Weights of a small transformer language model: 6001 steps.
Each number is 128 + 24 x the weight over the matrix's rms, rounded and kept within 0 to 255. Layers, rows and columns count from 0. Numbers have three digits each.

# k: layer 3 attention key, 64x128, rms 0.191, rows 54-63, columns 0-127
# q: layer 3 attention query, 128x128, rms 0.215, rows 55-63,119-127, columns 0-127
# v: layer 3 attention value, 64x128, rms 0.148, rows 0-25, columns 0-127
# o: layer 3 attention output (transposed), 128x128, rms 0.15, rows 0-25,64-88, columns 0-127
k54:173101127138120149132164098132153103104150146128062123108098138146164152114100105085094120176180126138147120094161106086130157136182129140105183150116099142119135095110145134121117123120094083111135074147101164145143089152141138099183119150125131156113147104056110118125126115115150164135161140136166091117115077143121128145110153141075094113118103146151171166111117143143078114159103
q55:138108175113197171128062129109133111152080135073111127186152109143098173111078147181137156127148135092211093119190122089060106059047080108163162135112149130143183130128180111065105110085122156121128035116134143150115127117089093115057067135103169044145074081111140153115082119126135084092140102126160123125085105094103131096129131142138174095152130116046109091181071141124197182160150
q119:092150171130153105136141076144139130109143119130164102153123163119105149109105097128159142131150116135180116116109157150093111194106074165120116204095195039145056138118145135050078097187124093131198127092140109156135178110184090134088098138119123141080082102079143112123104070200155082137123155124181108163156182183094125125194073152110167188137137119081094137130100169160156088118105
k55:086141143142118110174106122147169124124114202136141176097139106121140145114141149112154124169127081130146083098072136123207106096104103126119144114099090091117099182130102135161142152117130134134123161125134140148131105143124137126091119165119128141123117099159122108115146142158110138124101160083063097146130148124148054126174124130118123143107145122149092119122112103167144149171091
q56:120143132111156165111090130123115144120145123170107143095137091130115091073116128156144133160120180134109107139125122144123125107105147151114115141123157113103112154117117099107160122112121140156110149114101139110151093157122158131148126127086122108089111126123094127150112148112101120167144130141119129128117089096125159097113175122164160102142138141102119124087092139134101123117136
q120:144112135066119087141141144123139133120053159124147171102109122082158111176106098082084112107143144127147104148116079115087099159070129114099159104132124104136108137155116119174128130140130142117122140134132143146132128112151111095084175117119098141160121112132101131137140144097125144164102156121169123082147098114112131122154154104152156095117149074117139111098144130120120121132169
k56:152085112130109115120066137119098134155092113128183152164113143137123120143086163105122096111137128111162131210121087118206080098099047129115122154098109163171088152126124120116139113136120153119189121159106093127125109095082145175109086137132128158156144115120139057136047197126139108147140130140121093126170093100157140147163156142082137113072139143156103123104182140135151167164085
q57:119138145111101114132153184109109114080151131161138129109128149147121130144141119131107105141087125123159118115162113091095121147122156137157171133142124101174131159138172143147156131102145106111099160143142113081109106130162074110120098127121103084123128127131125186119094138181141105134128153122154104089103139165130127118137121085094094089110123097165132142121113096118210178142143
q121:135097128164135098119094096160136151138066115187151108124171129150152110102164130134136160094140096134133153152157148079122080159115154072095116134128141144137144150125088107154113126132132153149128166097161098131120125110114147119110168108114113072133121153109135128071114153153124108101166162101110070142140102131109159125146120146107165122112102149149104097066172147102187121126194
k57:140107114096108124116103124129102128154144140136103140132148140157138116142135135156095151100135115140150169130162108097109111151180122099101114081105064136130128129142169160130131168138118124169110106109184141114186132143115083109165092090111158147167136127109136075147117116110077192132128110097088178118094141135087124128129177134146158126134164098063130124112100098162110106127176
q58:146161133142133153118147159139127135144128117114098180188149135136109142146141092116124151134139142157134128180117130144140113128120132095088166096104109132139117131075115117110134114092087142173139176107105101124133113120108118108139137092129089152102108105107109150150116101143104144169125169149126141141095105123157114150094142119095088117108153136134132168116095119142135116113100
q122:134137142149143143116105092142130088119108105177117163098118160130106105104174120121107163148154160117134163097138101145177108135099125079079114158093105169149138117122112152059072146107107152139133139156135135103128116140125123105119131104168142143134155099086155122148123167126141154138129134144093177158147100156146123148156175156081102149139149142106159067143126158112140127080102
k58:127153096172116117139118156140130156155122115132151071129155113106128150122156120154125125113105116134119118133119155098112159115164141127124164139123105105154141156117153094114107140166102140093134073115169122120087115129117175134125101123112116111196145128153117119088099131105138080148128138120128172144140098135059154094110142107135123143142129097070135178119142125099132166116132
q59:134107147101148172112165145087061139158107158104127153138105138089152106161134108122089076111146144116158141129090133102195171091198100125109083101118170111143138118151178141165177133164089139125083146111148165127133124083102132143130122093100143141103124148102122138120150141123119118092129133155103131058125100162134142164151096126125133113158150129177222151163147125124176093163151
q123:153113174132160120181106122145169137139112115139147162110113135175152106221096156148103106132120140128050083113073166089178187132134153078166073128142102182093126120124167119175122090118127175069091085155072172123124121074143126180132161131058140109144184151156163157108134112141171128108072063127186138134144105134137092131093184159157060154094084152121120126125142134129087149097122
k59:163105150095150077160122104091108118149121146116154119129153100137154159101104153144085134134118143139171072175120123115132094117119092125133132131159141129156152131120148153108119059121131156127106115139146129063134125154140105182118167144167117094119127145143131113092114168116110151127140083186110100119149109099139117147135119139099159099111097185145108174167169130150085152165086
q60:134132145126133133150112153133081126146138151137143102105106139119118043148142139086109169065130133101148139155152143111188136113091128106127113151177150190144129133123164091152154110124158164104148102092123171144127152110114105134136134110083120143146094147098106123090135162103150186108125087139119137111161126071109130109130142141114127112117090091133106133129142137105184147150119
q124:120142093126187174101145105147112078165117118108161088143104079129156122103115098109134135096101131132146157124124074185142176083168105153100134123149154134145136147144131159134140117075180105143105128157142155169161134132155105134133116093173140138095173128144110113095160126101103140103080188089131162051161154157156139139136118154122125180180136102119160161148087106141114142076152
k60:136149143140121115119137118122121134120104145133155158147124122123130135132115101155101146145086119154123174100153154156097103129141143137165119134126140109125100144163122149138103151118129112139184126115124165113135116153146141096106059139119087147140120129163140173128132133121155098177107137127182131158109119090108128106143148093163079176149063125121118138114124092152095156150117
q61:155085070127159136151178183099108147093101167113121106135128089161124112105120118153157125105120133143150164142082135151119151115188140130098157192159123096099107155094090136138127110199115112091146162127164097079125143158143147126139167144180111131111142094142092166104134088125123150111161126203122132124166126128123131136093125116157071116203117093185140215147087076154106100107172
q125:127097111098157156091105186104130128159153153114137118086135048154062145098160130131152115132139081125149097112119157094151171103067121130151148079162095146113162094168107091091136123126152116133146152136112130111100106119103149121145122114061170149097135133136130132095118123153136156116139156149117114100140172122112133092151136055161104134129147127134141121136133121137058157135115
k61:136131165117088090141121103158143104144101143119128110134129177145113115120163132158135119126138068129116126146123133179121158116109156127155132158106162127128128147130121161151116097125138107138101099137099121130166112112137132120180115100119167130159159170111140144143155118100179085108143112146145126124103146114076171110074136147124152145125140111122173151162177120141124105122130
q62:145164152096094110183126115181083156125172130108130091129164154109113072139106136070139162098144105163161174087067122137165131108139160132103044109126150109127066129062128179180194098189145139052132096082111129119121140137136069132107177031124142124157115136136128161119143088120102166113162140180138097111145130112128095139123165141105096105111148123137123178179103100118136056136127
q126:113132138090097130155112144073151117128108105133131071151150111159114146162100122095115137136143139128152090135163097092122088154095108101166090114145104114138105125111095100063199134154141135092168078091173110141109131172150134154127149120168113126127125143099116106135069143098130089185153158139139164138139083105141131126139116101149130143088150138129061135133151154082104077132144
k62:143088132100114086144115131168094131155108135129136151122073169120162135163092112094095106139107134096150104135100121115113162150155101147168131144106137118113084143152137159222133093096135121115088119147138158105173120121155171167173146146097136169158142097136122127155137141181120145152133113103146101142177100143165112128132130126154149098099091135096121122111185137136081107155140
q63:129151130127114160131137129140139130125136135127089093084104098113125143104196161138143116102174102144150075142166113058129101164165127086139116176105178127131106143160105137097150092122155089184100080106162116132119148174121137136114105145126121069132112149125080176110085113142165107125132180176148141127149081155134145109117155129121139097131091088114089081118125128145122116122149
q127:158083162109066162102191123102106140160142141143131119117182161152098157111175117186148130101139122110129123179142084164133105140089069076128197177129137148133143147127145149084142075139106083123090109113173117116107094147099109137165120133121109108158130144099110162122121098135160109137181200117135107184122132130116172106119136157134144127129142082064132130119114149119151107125115
k63:112107123129118096130120185134151141180131138127097153122190161067165154145133164107158124097124133126120092155077151085109190127087179140173124119094113142102096157144115150108133177123128147100146152134126116101130093172115104119110081156142171102180085135160205176147110128137118129105111124119106131170120085149155120149135124162097124129088171134176138136137168112061132167121151
v0:113158072131149151071130164141120167079179103122117134153169119159141108108096156118121156112135129158165138146132155089118130065126115119137115103126170097100113130122120200142124119120127099104117128147138156157093131163129166113126130093116136154138120141129164142112121145124130129139118170161135106207143120142112134099166149147169110159104162152139138146148115140144169120173156
o0:133123130144134143186150134116153123143120181130127129167128112104114103106165129123112144131128138132165121092097078126150136133140131130113153119110114133084132136104117142111186133135132147204125099080111199157172091118116101164195142115113106153125141138109146170143192126093148160065099124089122155125082143106133108143135121135121109070115129131138155153106120141190123123099116
o64:124124128141117139128114137162147087085143103133125158077156129114107156126202131128125111108111121114140172173168132149148141136131141116131125146141161123162118113159133117138130118118168113118152136126137120124080163158142151115080141151113133146097142118108124112155155123119110078120133164150121128149147140148139133100124161104139142148180129093129101119138146108107122126120132
v1:122088107134149163092107102118116134118170108186133141108107081122136139133155115096133129110125147146123085077108103185141108149051129137072148162164135077163104115132149136100149121140127118154160111162151129177102120168165116119124163100131143135098118144102139171134122118106142121126149144118157174134110144097130134124137124092164105108147103150132115187104105125128136158153189
o1:102118105143132121081130157125136147137099105124143140154108165119125069086192127147118157115138081129142142110085125121166165097157151128134086130101108158138122104132138144140109137146082143103137169128115148104136087124153130117103150145121128143163132128111100133116104116146107149115136130102130132113103134144173131087103116137073134132146178112158124110143147142124165157118160
o65:164111125108121145117102137142124106074146151111160136118146109131150109158149161091104094146127161131124133139158120143126112127115154174152143164107093130101133139122082141151182124088106111137158112104094109123110132056123100088111157120124119119134133143138162129131156159098143095114078124105150091149118128106038143129152153156150116144087077141126115125100116114088116134114092
v2:107090117155176162117146154107111106150162116131079141110111150108119122162144151141167107090107155118073127094114135120120143116121162126132077124098132097136130130162137117140092140145120140139088129149162116119099143141119127136145117141139124139153099117110123052160103150113129142123182148120112118127110133164137086112159129157173108143102071145135117124101125093117146158160104
o2:145141103179163102140141154120145109138160112105166148126115146141130108122114145143142091139124146138171114117130171081109108120154152139138140130144101120155126133123121065128131127175129129099121105081098063089112114139119116110163111146133132076088140136148094123139131140105114127139139132144113131113138159086147165114069049152111137089148108127137158179185122094144083126132137
o66:174132138150134161118108130130139147150060120134129133095146104123154142136146132102142155124110090127137146119147132108139128163124109121131144121194156149112138151123078146116176142060112124111129144120121178114121159170123136162125126186106140171134112123126121114106115106128166091091128118155157123112113123144150115110115138128132124140092135124183143067124180132137081152110096
v3:128120182143141125125148138132124186152129094137165103163171111090101113125141152148123119182175119119146109139130126124131118110140094111169078165142107170152152138126113123157113129088083148138164133095127166130152114114086117144145149143157146139127150149141108136133119105146101131138123122114116130130170123108113084125107104129086119143144156120110077114140155091121110131171153
o3:148162156104131154111091097142098112135113158137161119113135114090133102125108107100156112121154164138157138120179088101077124111158144138136187129084168154099130144162123115135123089145173108099127096122112140100121121139165134154127148115140101080102138098131108139165110107180120136104125164094145159123080124123103121141148160138151129067099107137129143104117122122178099163099150
o67:145103122137087115148165123146133144122141129134099138112110127174135165145058106149077151113144160123113127103109134143169115163071115128174096131137097123129133141073153129112103138082120144129129110160114181091168129109100103147131111105105133141161135148146144165097099130081114135154137106110122086157177114131168165115096091121105132145155130122136149158126138105157150141150129
v4:152078176173117129130131140139120106155109107133105135134115142103112111158151163093094125075153133163097116098164123146139114144115117120150144129121103140095134126126103089178162155153138145174107129077134125127132130104160121133108132151138135133133105138109126097123160158139134132126148113141168141139086100126117087092153158155189147099114096132119102108116129148098137141148126
o4:137116168140134166122131133118128125172155140142152168145131185155088127093164117163151191140140161115148112114128133056115136125110083120127157150152119141135126135158104099133134131126107099130109119121102134041107138137113153103100169103114102111125151152117158130149134109119117110098166091146128093166156101099140102132068138109083126153138125147153125110127102094137127106119110
o68:145136118107131132120130111099141138114094092152163131137140107167131138173122122116089152124126102122104104098141128174144090156135145120136088129132147148102107152103115131081151132133107155104162141115174107173122116119116137117176100124128147167140114124105145115104136125122113152149087149147142156088106180155165146094131084144151129123104114139130114081127158149180103153157141
v5:138099189092127128124088118145143120141132133140139193156123131117113116138137117162147141093114169089134121158130144161135114095146130151169170133132131143182107099124130121117137151156101118109105141110120115143117130139162128157139142139133102127137110086157125119120120078156120121136157128159129130173183126133168139113118127127107115151108174129145135159161096090150125171150137
o5:152153142101116115155116133145140093118148158120110116095051108151101126156103145087139149116139110107111115112128111154067138107121132146137135145151163097120154116121162130188133154146154127141146157135140150158156109185119084116119148121130153133107130141133071107105109119138129135105110105148111139120136151144124090174112170103150124175116131136129129097123088133105103100167129
o69:106106150163104119112136125128143151161133090134125146155174123140175110081111116100124123128128147141081164133134121139152094190142145135120136137182094168126113137136115111114162148148149131109129128119092117150117151095166155179129108114160116072135083119147126126090154117153133113126105099121128161110124130090110120092136135134090142097146119098122142138145159126097111124070120
v6:101152097129116091114130127144162090102141115123158102127102110110117134152132095141096095159145099121127138110121095096142112159060152099165103171153150150131146149115177094165125100172150123095114113110146080130095119121122099146155135114116107115118131162120114121103145122128093133085088104124114149148126136133109148120072140050148113144111094111120131096135125135104127160150130
o6:132141160187182183138146116138170125130107135088088160159169128137084131092156083150120134095148159137108156105159091101139134147148146151089102132148133119151131149131125150129135130134163141121111135145148103150148103124147117117165168121073105163159149136129063057131108158096108108111126148137122135117161128146117132127071098144121120098116119097185102163124125142083159077137100
o70:119123122109089080139123065103092121159134134155138088085124181136158083162119142123138127139131093120148117140106150152119140134126109106183169123055092085141105130137155105128125096130094132115087134136092159107159136123141121096116140150132113110104136103118177190130115109128161148136139115095140100141127117112137162109151117143121142107127105164090165147126136117163108132117144
v7:130138115126119125138165104147133108098140139115123100133139146133105123128110141113153128177142127144111075089135142105150130171140097133132149151112158154162155173127088135097131143127125128147140119115141121143136110104130122097129150121140172084090107117119099080135115125108110132078081077100130112139121142146072134110099175150113167091182151127126133187162146120111110120112174
o7:106121147145147140118126139143097123185144154125134148120097136142116105087140121159125127128105118142112158129113111061147100108090143142169112151163174156118131116167099160164153104139139131116121145174186141102129119129142136099105141119111141116146131149127125152092145128119184117120115126133156102135125119145134107104118074141170133112103083127186186127111129158115133081140093
o71:165167060063155115146130112139144141079124120126122178165133130105153150160094126122138122146124171130128091138127151170101126123139112125111097122098101103134142118094134128118081134157112138133108109094084109158146156103114088143138148134131057155111158097121152162174075136137119147150142114133124137121115116110115128160138151094098131155115125140121106114122121125099126135176109
v8:137085072160163127159175135169117134123101132140134091152144150125101114068169130147134113084127125139131128132168121114136145107109133081155099132125136133144110129148111113132103112114092107173155117100126174152064090140103089147127163130119104127143172113139140106139079106151146121128157129132128156121124115068125134102158094089144083131152149139130141119114196097124097121133093
o8:109158183127103137078136115106111118152161132105134128144171109092106095131089164148082144142141130086080141117131128146102126111097111145144119146101101092105119099090128137122128102152164134142107100154105127105138084120116164075138194109116128131107099105145074129141142127087115152143148136145105164126105125139146111120139155145120143114119091120078159124124103162102170123103147
o72:135098102127141149161097152151128129104138166164160096150081143149138170133124130102147125134131104159150097135142136121142115129119162137128120135150162116119142171152126108090132138070137135139144162154157138158133165108108095171126077158132123143168128115141161137113092093156121117116138142117157099135151133164114159161086116105172092115131171136193103152138118075152136156140148
v9:168104153094145129117160113120113167104136093117141072114120118162106124097136126144114125133159115141113141118111148134109102165144163177102156147119117159125113141153139137127106120128139125137168131132139115100129110105157129178153103134097141087115161118154127164157096151162104135144086142131138084096114180111130110113125111099155126168140089139112091177125140095145137133119113
o9:124155136170129123124113113153109106145112133168122143134113132134155164151134137155147115140132129125147128141075144139086174139115146098114159105102124097149061130173181112092162108154094109154149127132180098126057089148089108139113122148121121103096158123132090072156146145126148100126125138137188113101141115104140148101112132143142156096151113077152154121135151123128131144096088
o73:095084144111102125141120133128127131120140128109140094099109124115144118102127117112091111109108130144097154112113102131134114089124131167128104163113156126134156082093121171122105140097159142126139100135106148131157117121140132077137158134167137153137105137149157159110154145151108158125149116106085119151119150183091137146142149137140119135125126142121135144124094124155126133132116
v10:161147121097101144166089095118109121082151140108159132104077114113102138120140140170131129157142144137119140095121132095101162115111152154130113121105145136124110148145087104085163183165133090125100136126160112157144110158160145149144135113120087122151116127122117129079130137099141154166129148104116133140094153119127124138165119156140130160177128173129121167169136119166180155163157
o10:113123123189112139098147104159117122127090111146138123163137131141119136161097107130104100137143109112111136133096099107099154102132124115136115120139119131132118125115081142135186106123112179090166152168155111104133104093103133149149185127125158113131125111096144089128113156096148119116165123132144137083103121151112113118093109093107121110129107059125118112141109118130137116087153
o74:135140154120110102151134169111168128134135084141138154118131164143150110100164155107145131120127135136141157097141121183178122136131113154146130143187091125165127122138126125141109163142133133149146144064103098129100139156163144099080096142121106116122122140149108128149147089181092115135105111169102145156144108124153099089143114159116107129132177127122138114114147157133105144144085
v11:139129124150141133120083101139153180142128130119115125136169169134136142110154102169131127137111131134185145138147112182107124133140159148145111137124130105126106147170152146168132096137092120151112123135115150131128095112095130154165110095131134137107157117121145121114118097146131135100178122107120143133085107118098111164110113132124085175097126140148125167105101108100109175136123
o11:171148166114131119164132117111157141134131151158145170144159135132116124132105130071116103076156097105138125147194096116130085145112139135116123129134135078127125115163118110104092132127143124089120108179127109133117165146091157100107134154134153121110096139123122140144147076110150114142122097134098131131149149131147163128132105142140159120139169113124155111120117153127158078133131
o75:077111137177109131095138146150108139138132133133135103087134130111096155089129115125140068131118123115122143075110135093127158107111166154125114153135113109111178122098138101144186162105149129178109124142141140130151075095146114143128153140111133097118097124137134146070140138110140135089147177139135100125142124127124154111087128117158112109161139118147135157122109138127137146111117
v12:107155114136152142120125110109161106103097144144126086162099152112144151133099120112151122143124149080122109159159119125104157137121132112149140146154127136153108107154124146103113131106151068125152127142126110132104141114149081105150171128159155149079111155142083092126157114129148108134143104134121133122098128112142118165107133145129148141134087143118120156150119105140105138119111
o12:147117153136172088085126112155130135143219109123145108114095119125114110093141130113117141089141126164085138089108156109164114153114135164156110111142138133100133157122120161147092153098120153103111153167108124119116120118120197126133136141098141105157138132184122133115133155167118125154109144119083104141102136121115183164102162129166135112137119120139147187133127179132144122096116
o76:108137124124128137151128121088133119091107178134107132117125122126157118123108122121128110170154121108136154157131113154144115127145133124066137144148111148101125119135134142124164099145150142153121106108132121117139133140134080147107113127132123101145126143092144104111171144086157152119137087134141105107142097124151059102142125172107144145144112143106103112108140130101140147123139
v13:119146147103111081119125151133159163145136197145119119109124152137131138144161152087088152177126107131140116113114171117102139167091157125124092119121091146115126160148153155141126147134130083108078093156150149152144096131161160099165121079124124119128133151140137135141151139116140127157134084134085133120130127156094094149147149106123122136095126145112156127152121121142125149083145
o13:127127147083135109106117115150140141129099095150117130152098108172115126139079152114109130118126135120118129141136113115133085099135065076128151124163142146141123140123075139117119101111123117146148134105119080107159151096104137115131109111099121130112117121164151125102122130136159143097123152145126138150114098148169134127136154173121133151126134123155141157134108113133139148112085
o77:105166151150104126125144131146122116120167133105114124090155132113131138162253107152138151144138122117066126154099124139121127120142114162128083126073149135131152088126150094122098150102142152120089118156133137115140118117120140092105156141131141116096161128086107151157152131107130120108153141156129102118147176114127172117145083130155123114101126152105142138115150142124127093180155
v14:157106175118126070089143153144148129132127090145094107091141122106122117109123088106117128136171128130126114098141080100101163107138111123085128118149147079147162091123137100161155164101110115110129147128140111083120086140152137126087115141087138138123119153093157115121149127137109099122070085161126168140149130156145151136126122135095126136121148119140097148131086095125118110132091
o14:175125100146145131175136138115057120139161088146138110133115138139140126181203145102119117144101148100180109130130111147098132118128087132118118151122140167134145186164108112112163115147126120162143113079107106086137128170134181155131169137146173094113164118123074125126128079088151147113181114106135114121097099137083121123113154123132170129153123123080111157168118108147138140087180
o78:092155126103104129109121096118118130128127142136117134148113133119119112117085149128137128105145126140088157133117145149139146144149148091144130103121119118146100122137148147127095120147123097125122174163108122173120089072140095103122098080116145161107126118120143169133114136136137115112112145152095123116160137101132117154161111102106108164168144115108122096114107150115131086147076
v15:101131100122152140146096134106174118115161114140142131096112173121136123121163125117124073074125147128129113167144112133183142136130108143126166165104143166145142091183119130124142116126076153120144119122143113121132153165112111115131137161091097134171110135140117116162096119114098185117137107131159150161129152080100098121153107109148135189170134179110157145112145127133177114156107
o15:123138149139136142116157110124090104124118161117140097179144073114137164114167133135129082125147082139079130100107104133098146106173155132103113104135138133157118117061134123103126141145146119093107118106127136127145122115110161076113154115161143114104142133124141140095129159113157123100117132123115108157088114123121103092134119174122128143107131089126142122126093123194107137117122
o79:129110103112122137181082083084135116101116094157133158122093156122139098150130141107087166092050113136099133103115133098155076147099177137127191172131068071147118125174082085134117108117136140126137146098117169150096127134128121177120146158105105141138113123150123115128137100098114135113128088145152118104136131115106107102095154128181119103075140157144095126110145120071170120104149
v16:124204139102124139149117076123151130112153101111160135119132158150128087137134113076111111157142127087138108152144144127167123078172130161146122105086090130111150112125127146108177113115138168058161148122116110111111113107122083104130105110135114150090132157115135136144108122126088151076117138124150152216121108121147123120124108092122083092137118094130133149169113111107124163134118
o16:116162125119171172109142148129177150148158120154113148135146092135103126111111190145150169114152126119133101067135143140114130149106127152117131173169119138107126135134088124133154100110116050083110122158119136167108153165132129114134155125128152110088103163130156130145161139109155138109105124134153085116114147115147127157140181098116136160105101160119066101091096158119151128153103
o80:100132135153091085169131061134084092126102124093115144144126160133147105099120076104111078106095122146107111190143116132083140126117139109129140102092103086175138136129149149153131124147141136159134111067126151083100130159150106103131166105139107134141111109115102148127088144135117124179141098138149098144141132129089114127115127128144141085166153131078139149157152159121157088128154
v17:162118101146130105151125101176145179157091174126103131099099144160116140099181112129089087143148111173117096149100133156160174130119127094084131164147144081116172129107147152130149084126137126141118120190148151125103124173095127148103148081139139138139134114169117174100135149115153151174095103145117100114118098127140143191159111121113163171133135137132144148108155129121137177091140
o17:171148120132143125089120161104118141127117097144156115182133113138134130138122157161088109149102130125105129140098131123144111140093130096130140085095138084187114130155074124103111131109114102133118176073145117131132133112133114149132147113123136158161123139113154130140118142102118105143141107098132142132108129127105076097107115133078105157121089147098138145150126150126120122167123
o81:057131101149101167127136128101107123153158167126115084137139157130094102129122130105174116092092111128147098103158128086093159078107128171107143155136092143092152112103181142139134118165151127154093143158135116183117135090096145101095132104106175098150165120116145162111110097141140115124125158124118120131113093082170199155105144109190140095129167145162112159083128115129146144146170
v18:156124085120181170095127138141145149145134145131139139117105134118139158111147119127100154146101164065125123110113115144136097104120150122150128070136168123126136099088082127088171130176134120133113130128129129105134127113107116086146168124068095109147111093114126089097126125109087117108137120096112157091145117135096151141139152131130125093185111101137184091148132164100166119129095
o18:175135144070158145121192154105190130125106144100118119143095116134126115129066130103109151106184132115130151137105163113165104145136131119149113176159125129139158116094126096150139100125100091137085149107142143151174123149183101087131166130091118146155124124133083117150136147160132106169156131119118161145160152118112179099163073104090112150130140080149114120176151137130123090126181
o82:107130104096172136175094154142101119134114122113129139141145120113116141101136160144157119105081143157117083114148125136138170150138115140122152115140151116111107127153099118107123125185134136120158120095114102174095138152101118128102165131153101125110112124116143131138126111177140129137143124129136122103143117161127072150119162112160108123106146138113107116112146131141122150142082
v19:129123119153108094125105121132137122142136159121129086089112133119129134115143105118116122108069136132142119117134128131146129110129174109123130128167116100189135134086084107113101095083130134095103136134167119105102150144132123112104159095137157124158133132118120107146121109125138146173098114146097139090112135098111171133087135173122150132097206083118181125161119119132137158108146
o19:144158084145112160138143103126114103125103145143108124128152068180093162091131156135131088130178136146138154139098107115125130150172095168118144156113153137146152149108123144152181171162119143149122169109081150131162117174142147141184100128105111131129151112132122102100089119128084094101117106173127149167129125093103123142140138096106137126183111121100200101160145135153148171133152
o83:111143134145126150152095130123124176114145145116147127127123137069144112146197105130143140126106109129151103122141147103145132101134161115116141105137107124085131112114150098119101070161138118136070118128145109145139124076090122131099139135148116132126151119114138169123148114107169168130113117122128125119077110109133121160128134128120134134093132144143112179099109140133112093121114
v20:154112166143120108115167139166088120137111113097094119099087085111120135098133140135117159143132141156148089115107139059123087122147128135090126142132125157116136111134129103141105120115127129090162114102142127127122150095127145120129134156148133145083103140188119109113148112136164151133097134084104126144145125099155128145156128131123187155100085145145112170084072110118100143105124
o20:097136123158078117142110104134088143143142127148118196132093142111142087131080099127147130128102120107103086089143142149120141127106137126132183143171161096159156179200152125173131134133103131171131140103148200102118093164089110103115133139095110106145092099149163115178139126125160121126125147136145130118102100121122116133094150157114095130100153096132110103144126138134138153131123
o84:133146143105158146109133157131144120129116155128095090105121102112129103126132128131170131124153130132140181145139119085086130140107124107130113098130112151133114094078110129081115122141123119131124148148140078144120148108155123123142115116130173143143154161146127131119176110157078134137176133121104114120135063133165139158139130141135110143128145159140169131099112084172105130118127
v21:147154134164131119130174131102088113074133111117155093125141185130150126120096128095085109162102106133112122155142090136167105142122096152101080180115112105133084158120142146150090142129166119169109132081108125160123136117125141128121130136120121120131190096075148116115138110119126159145167085123126144104141123105169173108113126112094120154142092132137110146104090134115130084150112
o21:095122079145106102134114157144133146123087118154157174093117136109106199140115126121147073147134130128097111106132173113101087139134124116112126116113146123165155121135153147141125110120142125105109104145133079110102130112071161121170116122111132137156134147124134112123151079147170077144163137138162094134142147131132130136130159146088164087108178128081134149145161171154124163139159
o85:120108164096130111104142094104127122118159118151148086159142148121132105145150105131144143124129087147158130134113074143124161103120132126093074141115136076148066172137121111097122122146092130122100170161129149156132122115141097124120135123129114120135164120132108151089135166121106206107138114152115137113166108132089128113109101134141096127139095092137135114142105092112182088137110
v22:111119111161088096158130158105119155167128167124101144109117090198096142119138100142129125134120078144150121159169099150094127090093116130135133169137135155138110128099108156121109151130160120102147092110080140168125127138099094162132147155100136161089106090160137131139131131128146137156083122101110101103082102120111113134065126114110116162149140143119128123129113124126151150061123
o22:108087095180138135157121076139121081132133133125152143147153159087111079076111147127152157104108111149125134111149099095179158145129160102116065178114110147103156115064056117130153150104152148111158143105157135150134164121113150132109137167135107145152121154153107149098097155149140164105149127120151135125120071121173125089151111104128147126108131182128126115135133119125139130129098
o86:107114134130128124113117166102123142167159191145135074107086086126109104170107118139103091155137139141149151160135138126106116113092137145114149096120137123135139087146157110092147170140150107173115138214140115125131084071115090149093111112111162105154137127141132123166153079130089111102137179117106139110141134136115101193117142133132091118132133099148118159138123122124162137156157
v23:121128143153140139140129126112113114142165129119135130143152143132123127088099089137095150146109108115150083169143133128098142156147121143163128114167087105043131178120133103143129159140112107168131126086089147154159141088168116110156141141115166142113128119094106132136123090133157182125171143091168111075087133100189098149147141159109097139114180133133125058124143111136108134157137
o23:132117189094124136116124129112127124136144123154121134080091136111150104110137110091164122102155173112130134099154147151122132125113102109115114139135125132122102145124128156083108125121148120100137161159175168139069160144126113147123110139130150126130152096126147163128130089177139112106135172156128096119158120129115179132127100111101134133139131090112114150128155161151120148102122
o87:127127112171100096102111096091114172148152154143167136170149111143100127130153142135117127149127129138149111112094110095208080124093146133172096138160136117144141150135117090102161142151138149107119134130142101092119162120137122164111137127113156086107144155131090095138156153119107168156123089140132179093106106156194110104119118147123113102109105153137108142127125123155110132143126
v24:111131127128114134139118083112163142115105151124131112171149115147126132118115102125150156118155141159144106129191129141090163130153143132109191141124133101101144131147124084136160114146166146087065118141112147110126108159159124144142141151147154113155177107128143105129167116118144125138095119131089137137109107115120151109122121137106110114118100115160157184154127161157140113090132
o24:135149119099142129120143155124159119145118146081088112152111124128121162131137175149100105116074117116147131088102087115128127154107089186170146136128148129150172160129120143085117125119115183145142130160191099135103170128089165088107166128157121131130090092141140141135109136109118143094143123140139120140151176098134077141113113143135142129153096121135181111144159171123132082131126
o88:137108118160109123129111124132065131132129129112112137148142135124111097134112134103135126135182174149125125164173105132143108095147138089109158125118137167119107098121131052143141159148150083148146131105117108113162106136120095136110084119173123138105133155111148100136165087113118122112143119119119149152121082133133167128152139127085146137118153094091064133131080134106163151160116
v25:114115120103153064140131126147131139141126144150173136130142123104129123140140128137158112145165135103117138141147123149130124115122124145155145132109161141125089130129163136135133152110106132114140124138113124075138151105143118144131135157098116144136113143131134124122154136114168170122158114134106095080128103070117149114117076103116154111127088116142151137133133174097147097177116
o25:170168176175086125095179161122171102113134129144149099118128148093109188107191113144138059099124132144122124110137144128111155151119143099152150121152129098122125118119120131128113119081122145091132099115108125146133099143167127111159121155148141117127139083110175128144137142177098117141105115133099145171104136153137114101160164129096120117115136156132133155134109121182131169123153